Part of a small language model's weights: 14 layers, a variant of Adam for these matrices.
Each number is 128 + 24 x the weight over its row's rms, rounded and kept within 0 to 255. Layers, rows and columns count from 0. Numbers have three digits each. The size before them is the row's rms in percent of the matrix's.

# k: layer 8 attention key, 384x256, rms 0.0564, rows 224-255, columns 64-127
# q: layer 8 attention query, 384x256, rms 0.0583, rows 225-255, columns 64-127
# v: layer 8 attention value, 384x256, rms 0.0425, rows 192-206, columns 64-127
# o: layer 8 attention output (transposed), 384x256, rms 0.0386, rows 192-206, columns 64-127
k224 162:164078161132133122141090168109107155134169074157108159100092129185106158095105099114106132106125088113115138128106104117077130120111125093144142137097152140092103073122136091113117117121108110
q225 057:140097101143168174156134138132110140142136130148109126139120125165129157080112112136123167115097091111143134086124082095136108115082128096162122129115146157136116073098105106116127129146106139
k225 080:099180139143135137102148085147164127110089192118146114133150124097160107169129151132145121166131163147115098130158195146171132124163128149131130133133101093160160174120131147151146160126139134
q226 092:097144123105119117113169091144133107112103192094140106189160097087152124143147170171180131148150168137112110118155142162174173131142112142116094116136114101155155179130119127143114154166131135
k226 091:075162110110111164126149109134134113085099159105140097155148116121169109167152132123161097136133168128112092118156148149170119140135117151115105138149109105165156172121122149144161109123160150
q227 084:149144124113146125109143099143155096110101178124134106164150088080159135138121172158154166127079117139134137112115112152132177163145139121123090129081128173182148176110118101117118156132124127
k227 075:131135064087154131092138104147096124128130143108138096128158126111143149119157120155172129140136181143157128136129100177115124136145109176164072132139133124153132130109124127137145136104156129
q228 078:109157107126139094141140102125155125112103150098170107138130094141152143125128165092171119143123143138131164143139113169156138074117139148113124131133098129179138125140135143173178160157167130
k228 082:130186101139140098093143097115162139108112089075125145121163115097168119144136135147157117162143134124157122149173163130135088119156133153133102151123097114158138136138133157151146151103148149
q229 078:136107162125125129134118125138123116125160116162124136129127104152144129092136150093112129164141091153066124078096168123128117139135096104179129144143135123091073099148128124063090122105120127
k229 080:180120115117123100144101161147115139151140116191119146128132127149098124092116103128102144143106119128114161114130109128137179137119129109089127095150121156109072116101118105094095116133113102
q230 077:123129090115109134104115085121140090161127124120124126171161077098176151136145124144139109177109160120142069097107153182164174118104153169177121139120117153189125143090119128076106161160143131
k230 072:153136114077145139085135123114104122105121140118129121132151131140133099132158133140153158107119117155153157160181137175135115127132095120118092125126131141142123166095137115153162134134189136
q231 073:141130145169104139131123162126153146120153117151105173142111142141151156104122154093080143135134105132080118088138132108124139143143134106064112135116140105104119104096170114124134156090103126
k231 091:141120130137138136161115122161115084169122105167148155108090086135097118089129137079149121128147086121090110120123104125137102160099136114150126107117157109111117120153044107151086089143082107
q232 092:163105142155108160143126173140110166134129123131163127093120142147080126093091078139132128104139103178140171111156108102116076095112131125127155129100153142085127082132132122121125117096142125
k232 074:136105153096134119132113124143119161157159093078143160101122143139099123133126076084087121089102118095110096092124058106077137112154079126159111097138128134102143111123137113114078111154105072
q233 077:140133124121121102099169142123144107109105138143056117134123095098113088110155124135096113124116146147133160071128155129123132126148142128133120161136123152127111164114135083114139140115106121
k233 080:097145171074114115107152127169142131111070160121191124162163114117134131167119165114171155141155125181108098142125120144141158148131144148103146109125118105113153126107111145140079107111140121
q234 090:159104163152118145134080180108121153142159080126098136106100162172087129094109087099128122102146122137108158153142092099093110107136117126154161136114156146074109071099155124126111115096124146
k234 058:133113134146127114135098134098132139130159093120173149115088137114090156125097139112098115120153131151092109142097102121107105122085148102115160079132122121130117094144152142117121156150105106
q235 084:114101151154151140177125180164126166136134119152112140113082121181081106120100114116130128088117080119120126148106107092128110103143137136107119121156120114127148100118152106143109123136095084
k235 061:149136125135113107127108135149104171142135092099080146109094153117136151129093076126160156130139104122120124159091130156064112134103150118158128129116144109140125129126133102116130098148125113
q236 094:121148110119084160106186127155159150133101170079148108154136116120133101173148174173167084177147170129136103106119161124168120155160097141120122099162116126145128200129130124135145128112166146
k236 060:135162105136077137150157140135176112077156147140137156137158108079157114146138127133112119126114138121154147145129181160115157102142113125069107192177142151157110145161092165129147150135128118
q237 081:162093088169138092159115139140111134144176134153124120091105168153105171096098114109115183110130096105117168133147112107107124102095132125139139105133176123127132090118139140072094127106115096
k237 054:135101158114131163141097128133075165130139123161099134118120154121168126111140129142124083054152141138115169112110074119103154134176135119126123155146144125105069104116169103120129143096116107
q238 079:121102136155189127121128136104135091152122162131109091168130111104153083083151111117134082134020137111144172104122107159134135117148133133134122133113114187151122123101125133122171177164117100
k238 096:142115157120124133149087148103089185105125081133140158123125158149146155107099103106103124122154093131115131127096077149078131106137138117168129110130184099062122088118134114102129130149110104
q239 080:171125111079129131134139131118123163129119190142157141155126097103133130107131115128135143175137143157146123115149122160129150154112137142124138141085111130126148149075127110117190135139136125
k239 096:143130143162154135156120140132095127131156092169118175099074187138111139117137110080136134102139104093110129135100078111094118104107089113151118101127193107075085097143121112111101084156121088
q240 068:124138139129111119084163090153120109125124154119132122138104099141141113149139126123087160119142101140096118102151184129181089137109108131083133091110129135120145134148148152149118089110100149
k240 171:164089136131107114148088155105092136153150083155102166096109124176077145108112121111108138118130098116113150131083100097105120120105141125135135135111146115099096080128136096119102131108105099
q241 150:153097154126135112140079182104114141167159087154118165109102147150088152099110126114112129099153097120104137151098086111080127120106133100140162114101140135103094084131119111117124129113113103
k241 049:100155103143104125143141082142128156152128167136154129136108148144143097128125155142128139105130147146133127136145144143131113144106095184105143163142151155143163163112127145155142138126127139
q242 080:145074149124139129135084188133103195109131091124106165091107134150086159130129117119111121118145125130137128128116158110125147150131112108103181147130146122116108091089090126107108121137135122
k242 162:104188110130124133133161093148155105106084173107142084156157128087157102162152147166152110141118154142138103136168131144166125135148119156133127129155112122158154176133129173148131133126146139
q243 085:141141180169168126143134145158099147118094126141111159156105118110145126144097084101108117167123153117132116127098123115096107123153166101116095123162099120128151109161070151128142104135100127
k243 080:108097149103129146141110179091155107150129137115127111111118136108141114105133150122106091133116103118171132080131151113123159164167127123119160116128130166133122167099129125139098135093106172
q244 090:099164132141133149109158144121097157133100136162109153139119111095106129105133120112153156141171154092146164121140146098158161165143138120190099124148096117151117118113106138117123137178104116
k244 110:139112153160115104148100135130115144104145116162158105102113147169120114136112109131080115101145127147130129111071134110105134104108127101113183115081154131083113114115152071106122098100117138
q245 094:111178119149150114118160119160148110097071159085146129182174120084094157136176175152164151139148139132084132114150148175151146130127112152120113140137123135109117183113129138112143140178134146
k245 100:151097124105125132156097179129119151146157097149114137108098135189108103097098087108114134110126121101123116149115101096095128128095119084121166113120116129114118071111132088121113126108100124
q246 089:112151114154153216088153093104097120177157141151136089136152122112114140112143141148156108120146131152122113144150119143135139141136154149123141158141107155158141127148130132153165117179144116
k246 090:158094160107095093121145150138130129144125105140129158108119137156110143105124087079117126121129104150125099110072091138082109151129129097126097129090125137093112094119147102092110150094130139
q247 087:155121108152102160161126072091112146151116153093159124119119130111163145130103158167160147134112156107112097114118150102106155129141138136104100102131140107104091103160106132162095150191128089
k247 088:127097116126104112090083177171111105123140084171124166109137112171111160111147101134128118092161108128128146155095110123114150125112139096127154127139139120074138083140176105082116118123143152
q248 094:158101122154150136168102148143118142121162060150099118097110146177112129118131109090147143121128120101167123128130141090093131111137125151115161158123118142118113101166122118132128116155103132
k248 096:096149114115133143105160093139148097105105173098138113182158139084168122142125146157147126154144145128123125144168155151180120141137130120106105134133123089152157158098151160144139130120148142
q249 095:157105114124106103114121119149149128086138095171131109069117112154108152101103116099114156108128152110117116138102101129133070136094155077121119112105099101097132093130159111143150096124122100
k249 093:115152109119140163135154114140140099097130187111137131158166128083157088147170165157142127135126155141156142117153154147153160106142129167114103147132102111146126181126132153152149128162145152
q250 082:127124145116140172139115089139107138171111129129109137174123123106129122121112121161114118127116139097144115121161110136154153100118107147149161105100151138148117112102114144126114157172086143
k250 083:088138129151134128152194131129096126090149155126123144146132133135124118142136111096156150138168142141158116130122127094152147127125129117139099112073128106146109143123117099093129147074143121
q251 093:129113154188190142114114171114148163137150095122115118086085113129098136119107106134115136124091126098124160156139110149115131142134152094102126125165098151113128119164104118115127128148097077
k251 089:113143110098090118121150095106149118109107200122152097156165118091190112112181169117147127151175156133128101115126145165166095149155088154130118135120133122188180154118134167160146147123169163
q252 090:148097105103105111157092133131133140139135119140118162160118126164138168117118105140123153135133110112130076180127067132139117097148104113161121110129117147078103115116105114138086105122163139
k252 092:110152110115148149104119108130113113142121133085099094152198108125154124148153107157180123152099135139132126102175186134161144151109105139136101146162116107139139142136151141150145126148157126
q253 093:103142100087139121143115140142163124134110125098145112164157095093164079150084123146150092181143165114128146136113119138123113128165151099151106145129108118179175155102141108155148155136128166
k253 093:133105126128096118124112150082127153185167088116119122097112129143093162094143128084121136112124102146133148122092114103052113128119165125114132138102154170131106111125108096093136143113077119
q254 086:123142147132149149116164128150146149111052168101115117085147151127078140113129127144136087160198139124154119149143133106105133093102120138109136125131130137087152129161126116156106130090119140
k254 085:122105151150113122096104164098125106171173106173149156131098076131104113124099145112133124086110102116115115099109113115111117142126163130114129133154139156158132096108134116110112144137085139
q255 089:113150124136180131161134135176104115110086116135119141142166078135108132136133124116151128165094133145113137055153115166136197115127111126127106082155136174109136126169147112090072165155135114
k255 097:117139103103136119151140132161142097108130126121110113155110112148135140062113113150105138115136122067097121153152107130150098147193102132120118161098099133146127143115078102144124133170147110
v192 115:113133121106107123131125140130128129117114134150141151093136146120097150117119065117151116134133141123113124135102120134123099113150149125095128157134140097131142129119142097125148161115147171
o192 110:122089097126122166150209144095143101131156098160132097209146134122131140117147119139104175138141129105136109116164139144176182131131137122157132122143163145101096143111165106139142146107134130
v193 138:092095110114125113094140111146129109120104138117149127115114137142088158112083154131129084114159122160160167142144141151138070121138146163096133171192135136129129113156128137131156153106140142
o193 131:107092124130124169112201115137116128106118120136127170057116097144102113082116120097155092156155105151126161113188103073181122155109105113094131126133136103132117121097158154128132114118115123
v194 124:119132146109171150127102143129127129131117119133106107125125116135104127085122141124126103152099111126103125113089155135129161155075117135174130155099169124124133115129110160158133112185108105
o194 123:128132154118104103156042164112120149107091110093115136087098057125142144132133122157179135130120098115133124066130132191160118109120106138091140138119147142145143138124131111077138122120131138
v195 124:162123149109206153097151133119174115124121126150137161125135100104158090142134101102110113129162141102124114104095144136113154150138140146179147129124073147128177114134119123083121162119108172
o195 117:125076114112133134136172135107099097117141133118115112139119101147170074117108156138096109125128148116159116154099175152153143099112146087141147108124128122109135130133144098156134129112089132
v196 117:111167146108111071149100118121129145128109114140138122127126109134108123135083139145111111123169119117154129216140110169128109117121142170114102165117111068147127120162107146144085111117142128
o196 102:126122146147102095127159151140150079133130103110134163145128108117152156112122127141136130146101166117119148090069074146157162132147097137142106142088166135156139113094126089105127115122117179
v197 102:131107115098085130154114101139123104098130145136108115142161129119105153120135137146108123147159169138179172150139167153136156138177116128106157115190108128114131127125149110142104094110158112
o197 100:118111134148106123141125127146135113081161109096144186128137119124110118111106137154160134103145104135117162125153075158157135105140147139135102130095192125116106164109082113149125132123134116
v198 122:127099084148130118105125096119111107141117138131142118106145090156136105103157122156160109145103140155176128128151097140131114123131161141164101120102103137140152126154135091118157133176152142
o198 114:132124086138128127153179134139095157127097107176140099108109175142125117097154145144139135122153100126122158133173111107089098118145136114132125136143089098160146123090149123133155106160113109
v199 127:135110092130126095101134096125112112157139109137108129130132151119135140143158124131149116134091095139132136149137084175102168083198141133165137151121061117120107135154109127094110170149179117
o199 121:143091094142128133133140187137117127136112185147111110165079150095087166092170126146114109156136153107110098130158164144080136126114132139120159113126120109124154126149157134126130121179130080
v200 117:132097134100105094116116121147137115074107104144088122166133131120103143149063143137118184105106147152124120124115133096123136127154141138091164113120121150114111126107119121076185146100123133
o200 120:162141161160155148091063122163143149148084164143172111140141115097124121099123113135089147119176127144099203147119126109120146113141129133162139115177153128130169128154107083141133093119166118
v201 122:127126095121127163164136157118137112106102132131102108122145161109143126138121141149115177124152137099097129118105109110157117150107117132136111149089133127142105143130129147149161140133112128
o201 110:130144150147149173101116120155150096151093110153153131191144112133125119166150112127132127181108106154091132085117074092136119117136106109137116163115110152109083133128108139144110144121109137
v202 112:123155114097134131054132127097125147152127151163152150122120076125106137133142081112166160109138091163153140126117136123126105156112201110149144147104144162101135132129144085107112186126135149
o202 107:081131106116128144126103118095127131165103142182109132185162108098119116147140081093085094137147125103119096140134120125114135136109149186108153084175119141137145111137153114117155111122160145
v203 101:115138153150117135126145122156123173140118124112163150142119172123142084140088116123093149097108119129144119143140153125143119138162076124161098191172166109106127137140127169147127132114094133
o203 097:114124125100113143153096151133135093129143104084124179131117074126102126138113158123140151134087183123151191140125098165171131112128125111118140161117154113153142145110133057091132125093089160
v204 128:157121134132127167134111118091096115129163140139137120118134133106120128120137126121147099106179135145133176105151142137140117136166096165091139186084134122125118122154220136178139157108171181
o204 122:114107164118126104135176177102139164149167121175102124153134082096124120131145113127103113131142147142159073128144150125168114132130126137093148112113175098084125149077132121101164083078122156
v205 112:113146113143115143153131128102201124149115077108137164108135121085124099121133146150112130145134151164082151131098155149131115182115130147140134167128134100112119145115184119116123127098106136
o205 102:090145132127133131128119101109119092143123086149132175196103072092196135110099107114151138146124126117153115111083095159161165154094128178133163119087099153090080170106117115093112128148111155
v206 117:122104086148126101139124134156125113160143114158147149145145054144087104080156088131134141104147142124118124136128126127141169134150087152143133118154142125143140114119126131082079100135167148
o206 118:101124144107139139166122146136119143154171113108120135045164109095127092151161135128097103113156089135191106142137151131193124113140171112116188119182161087127142146142132124110173105103119127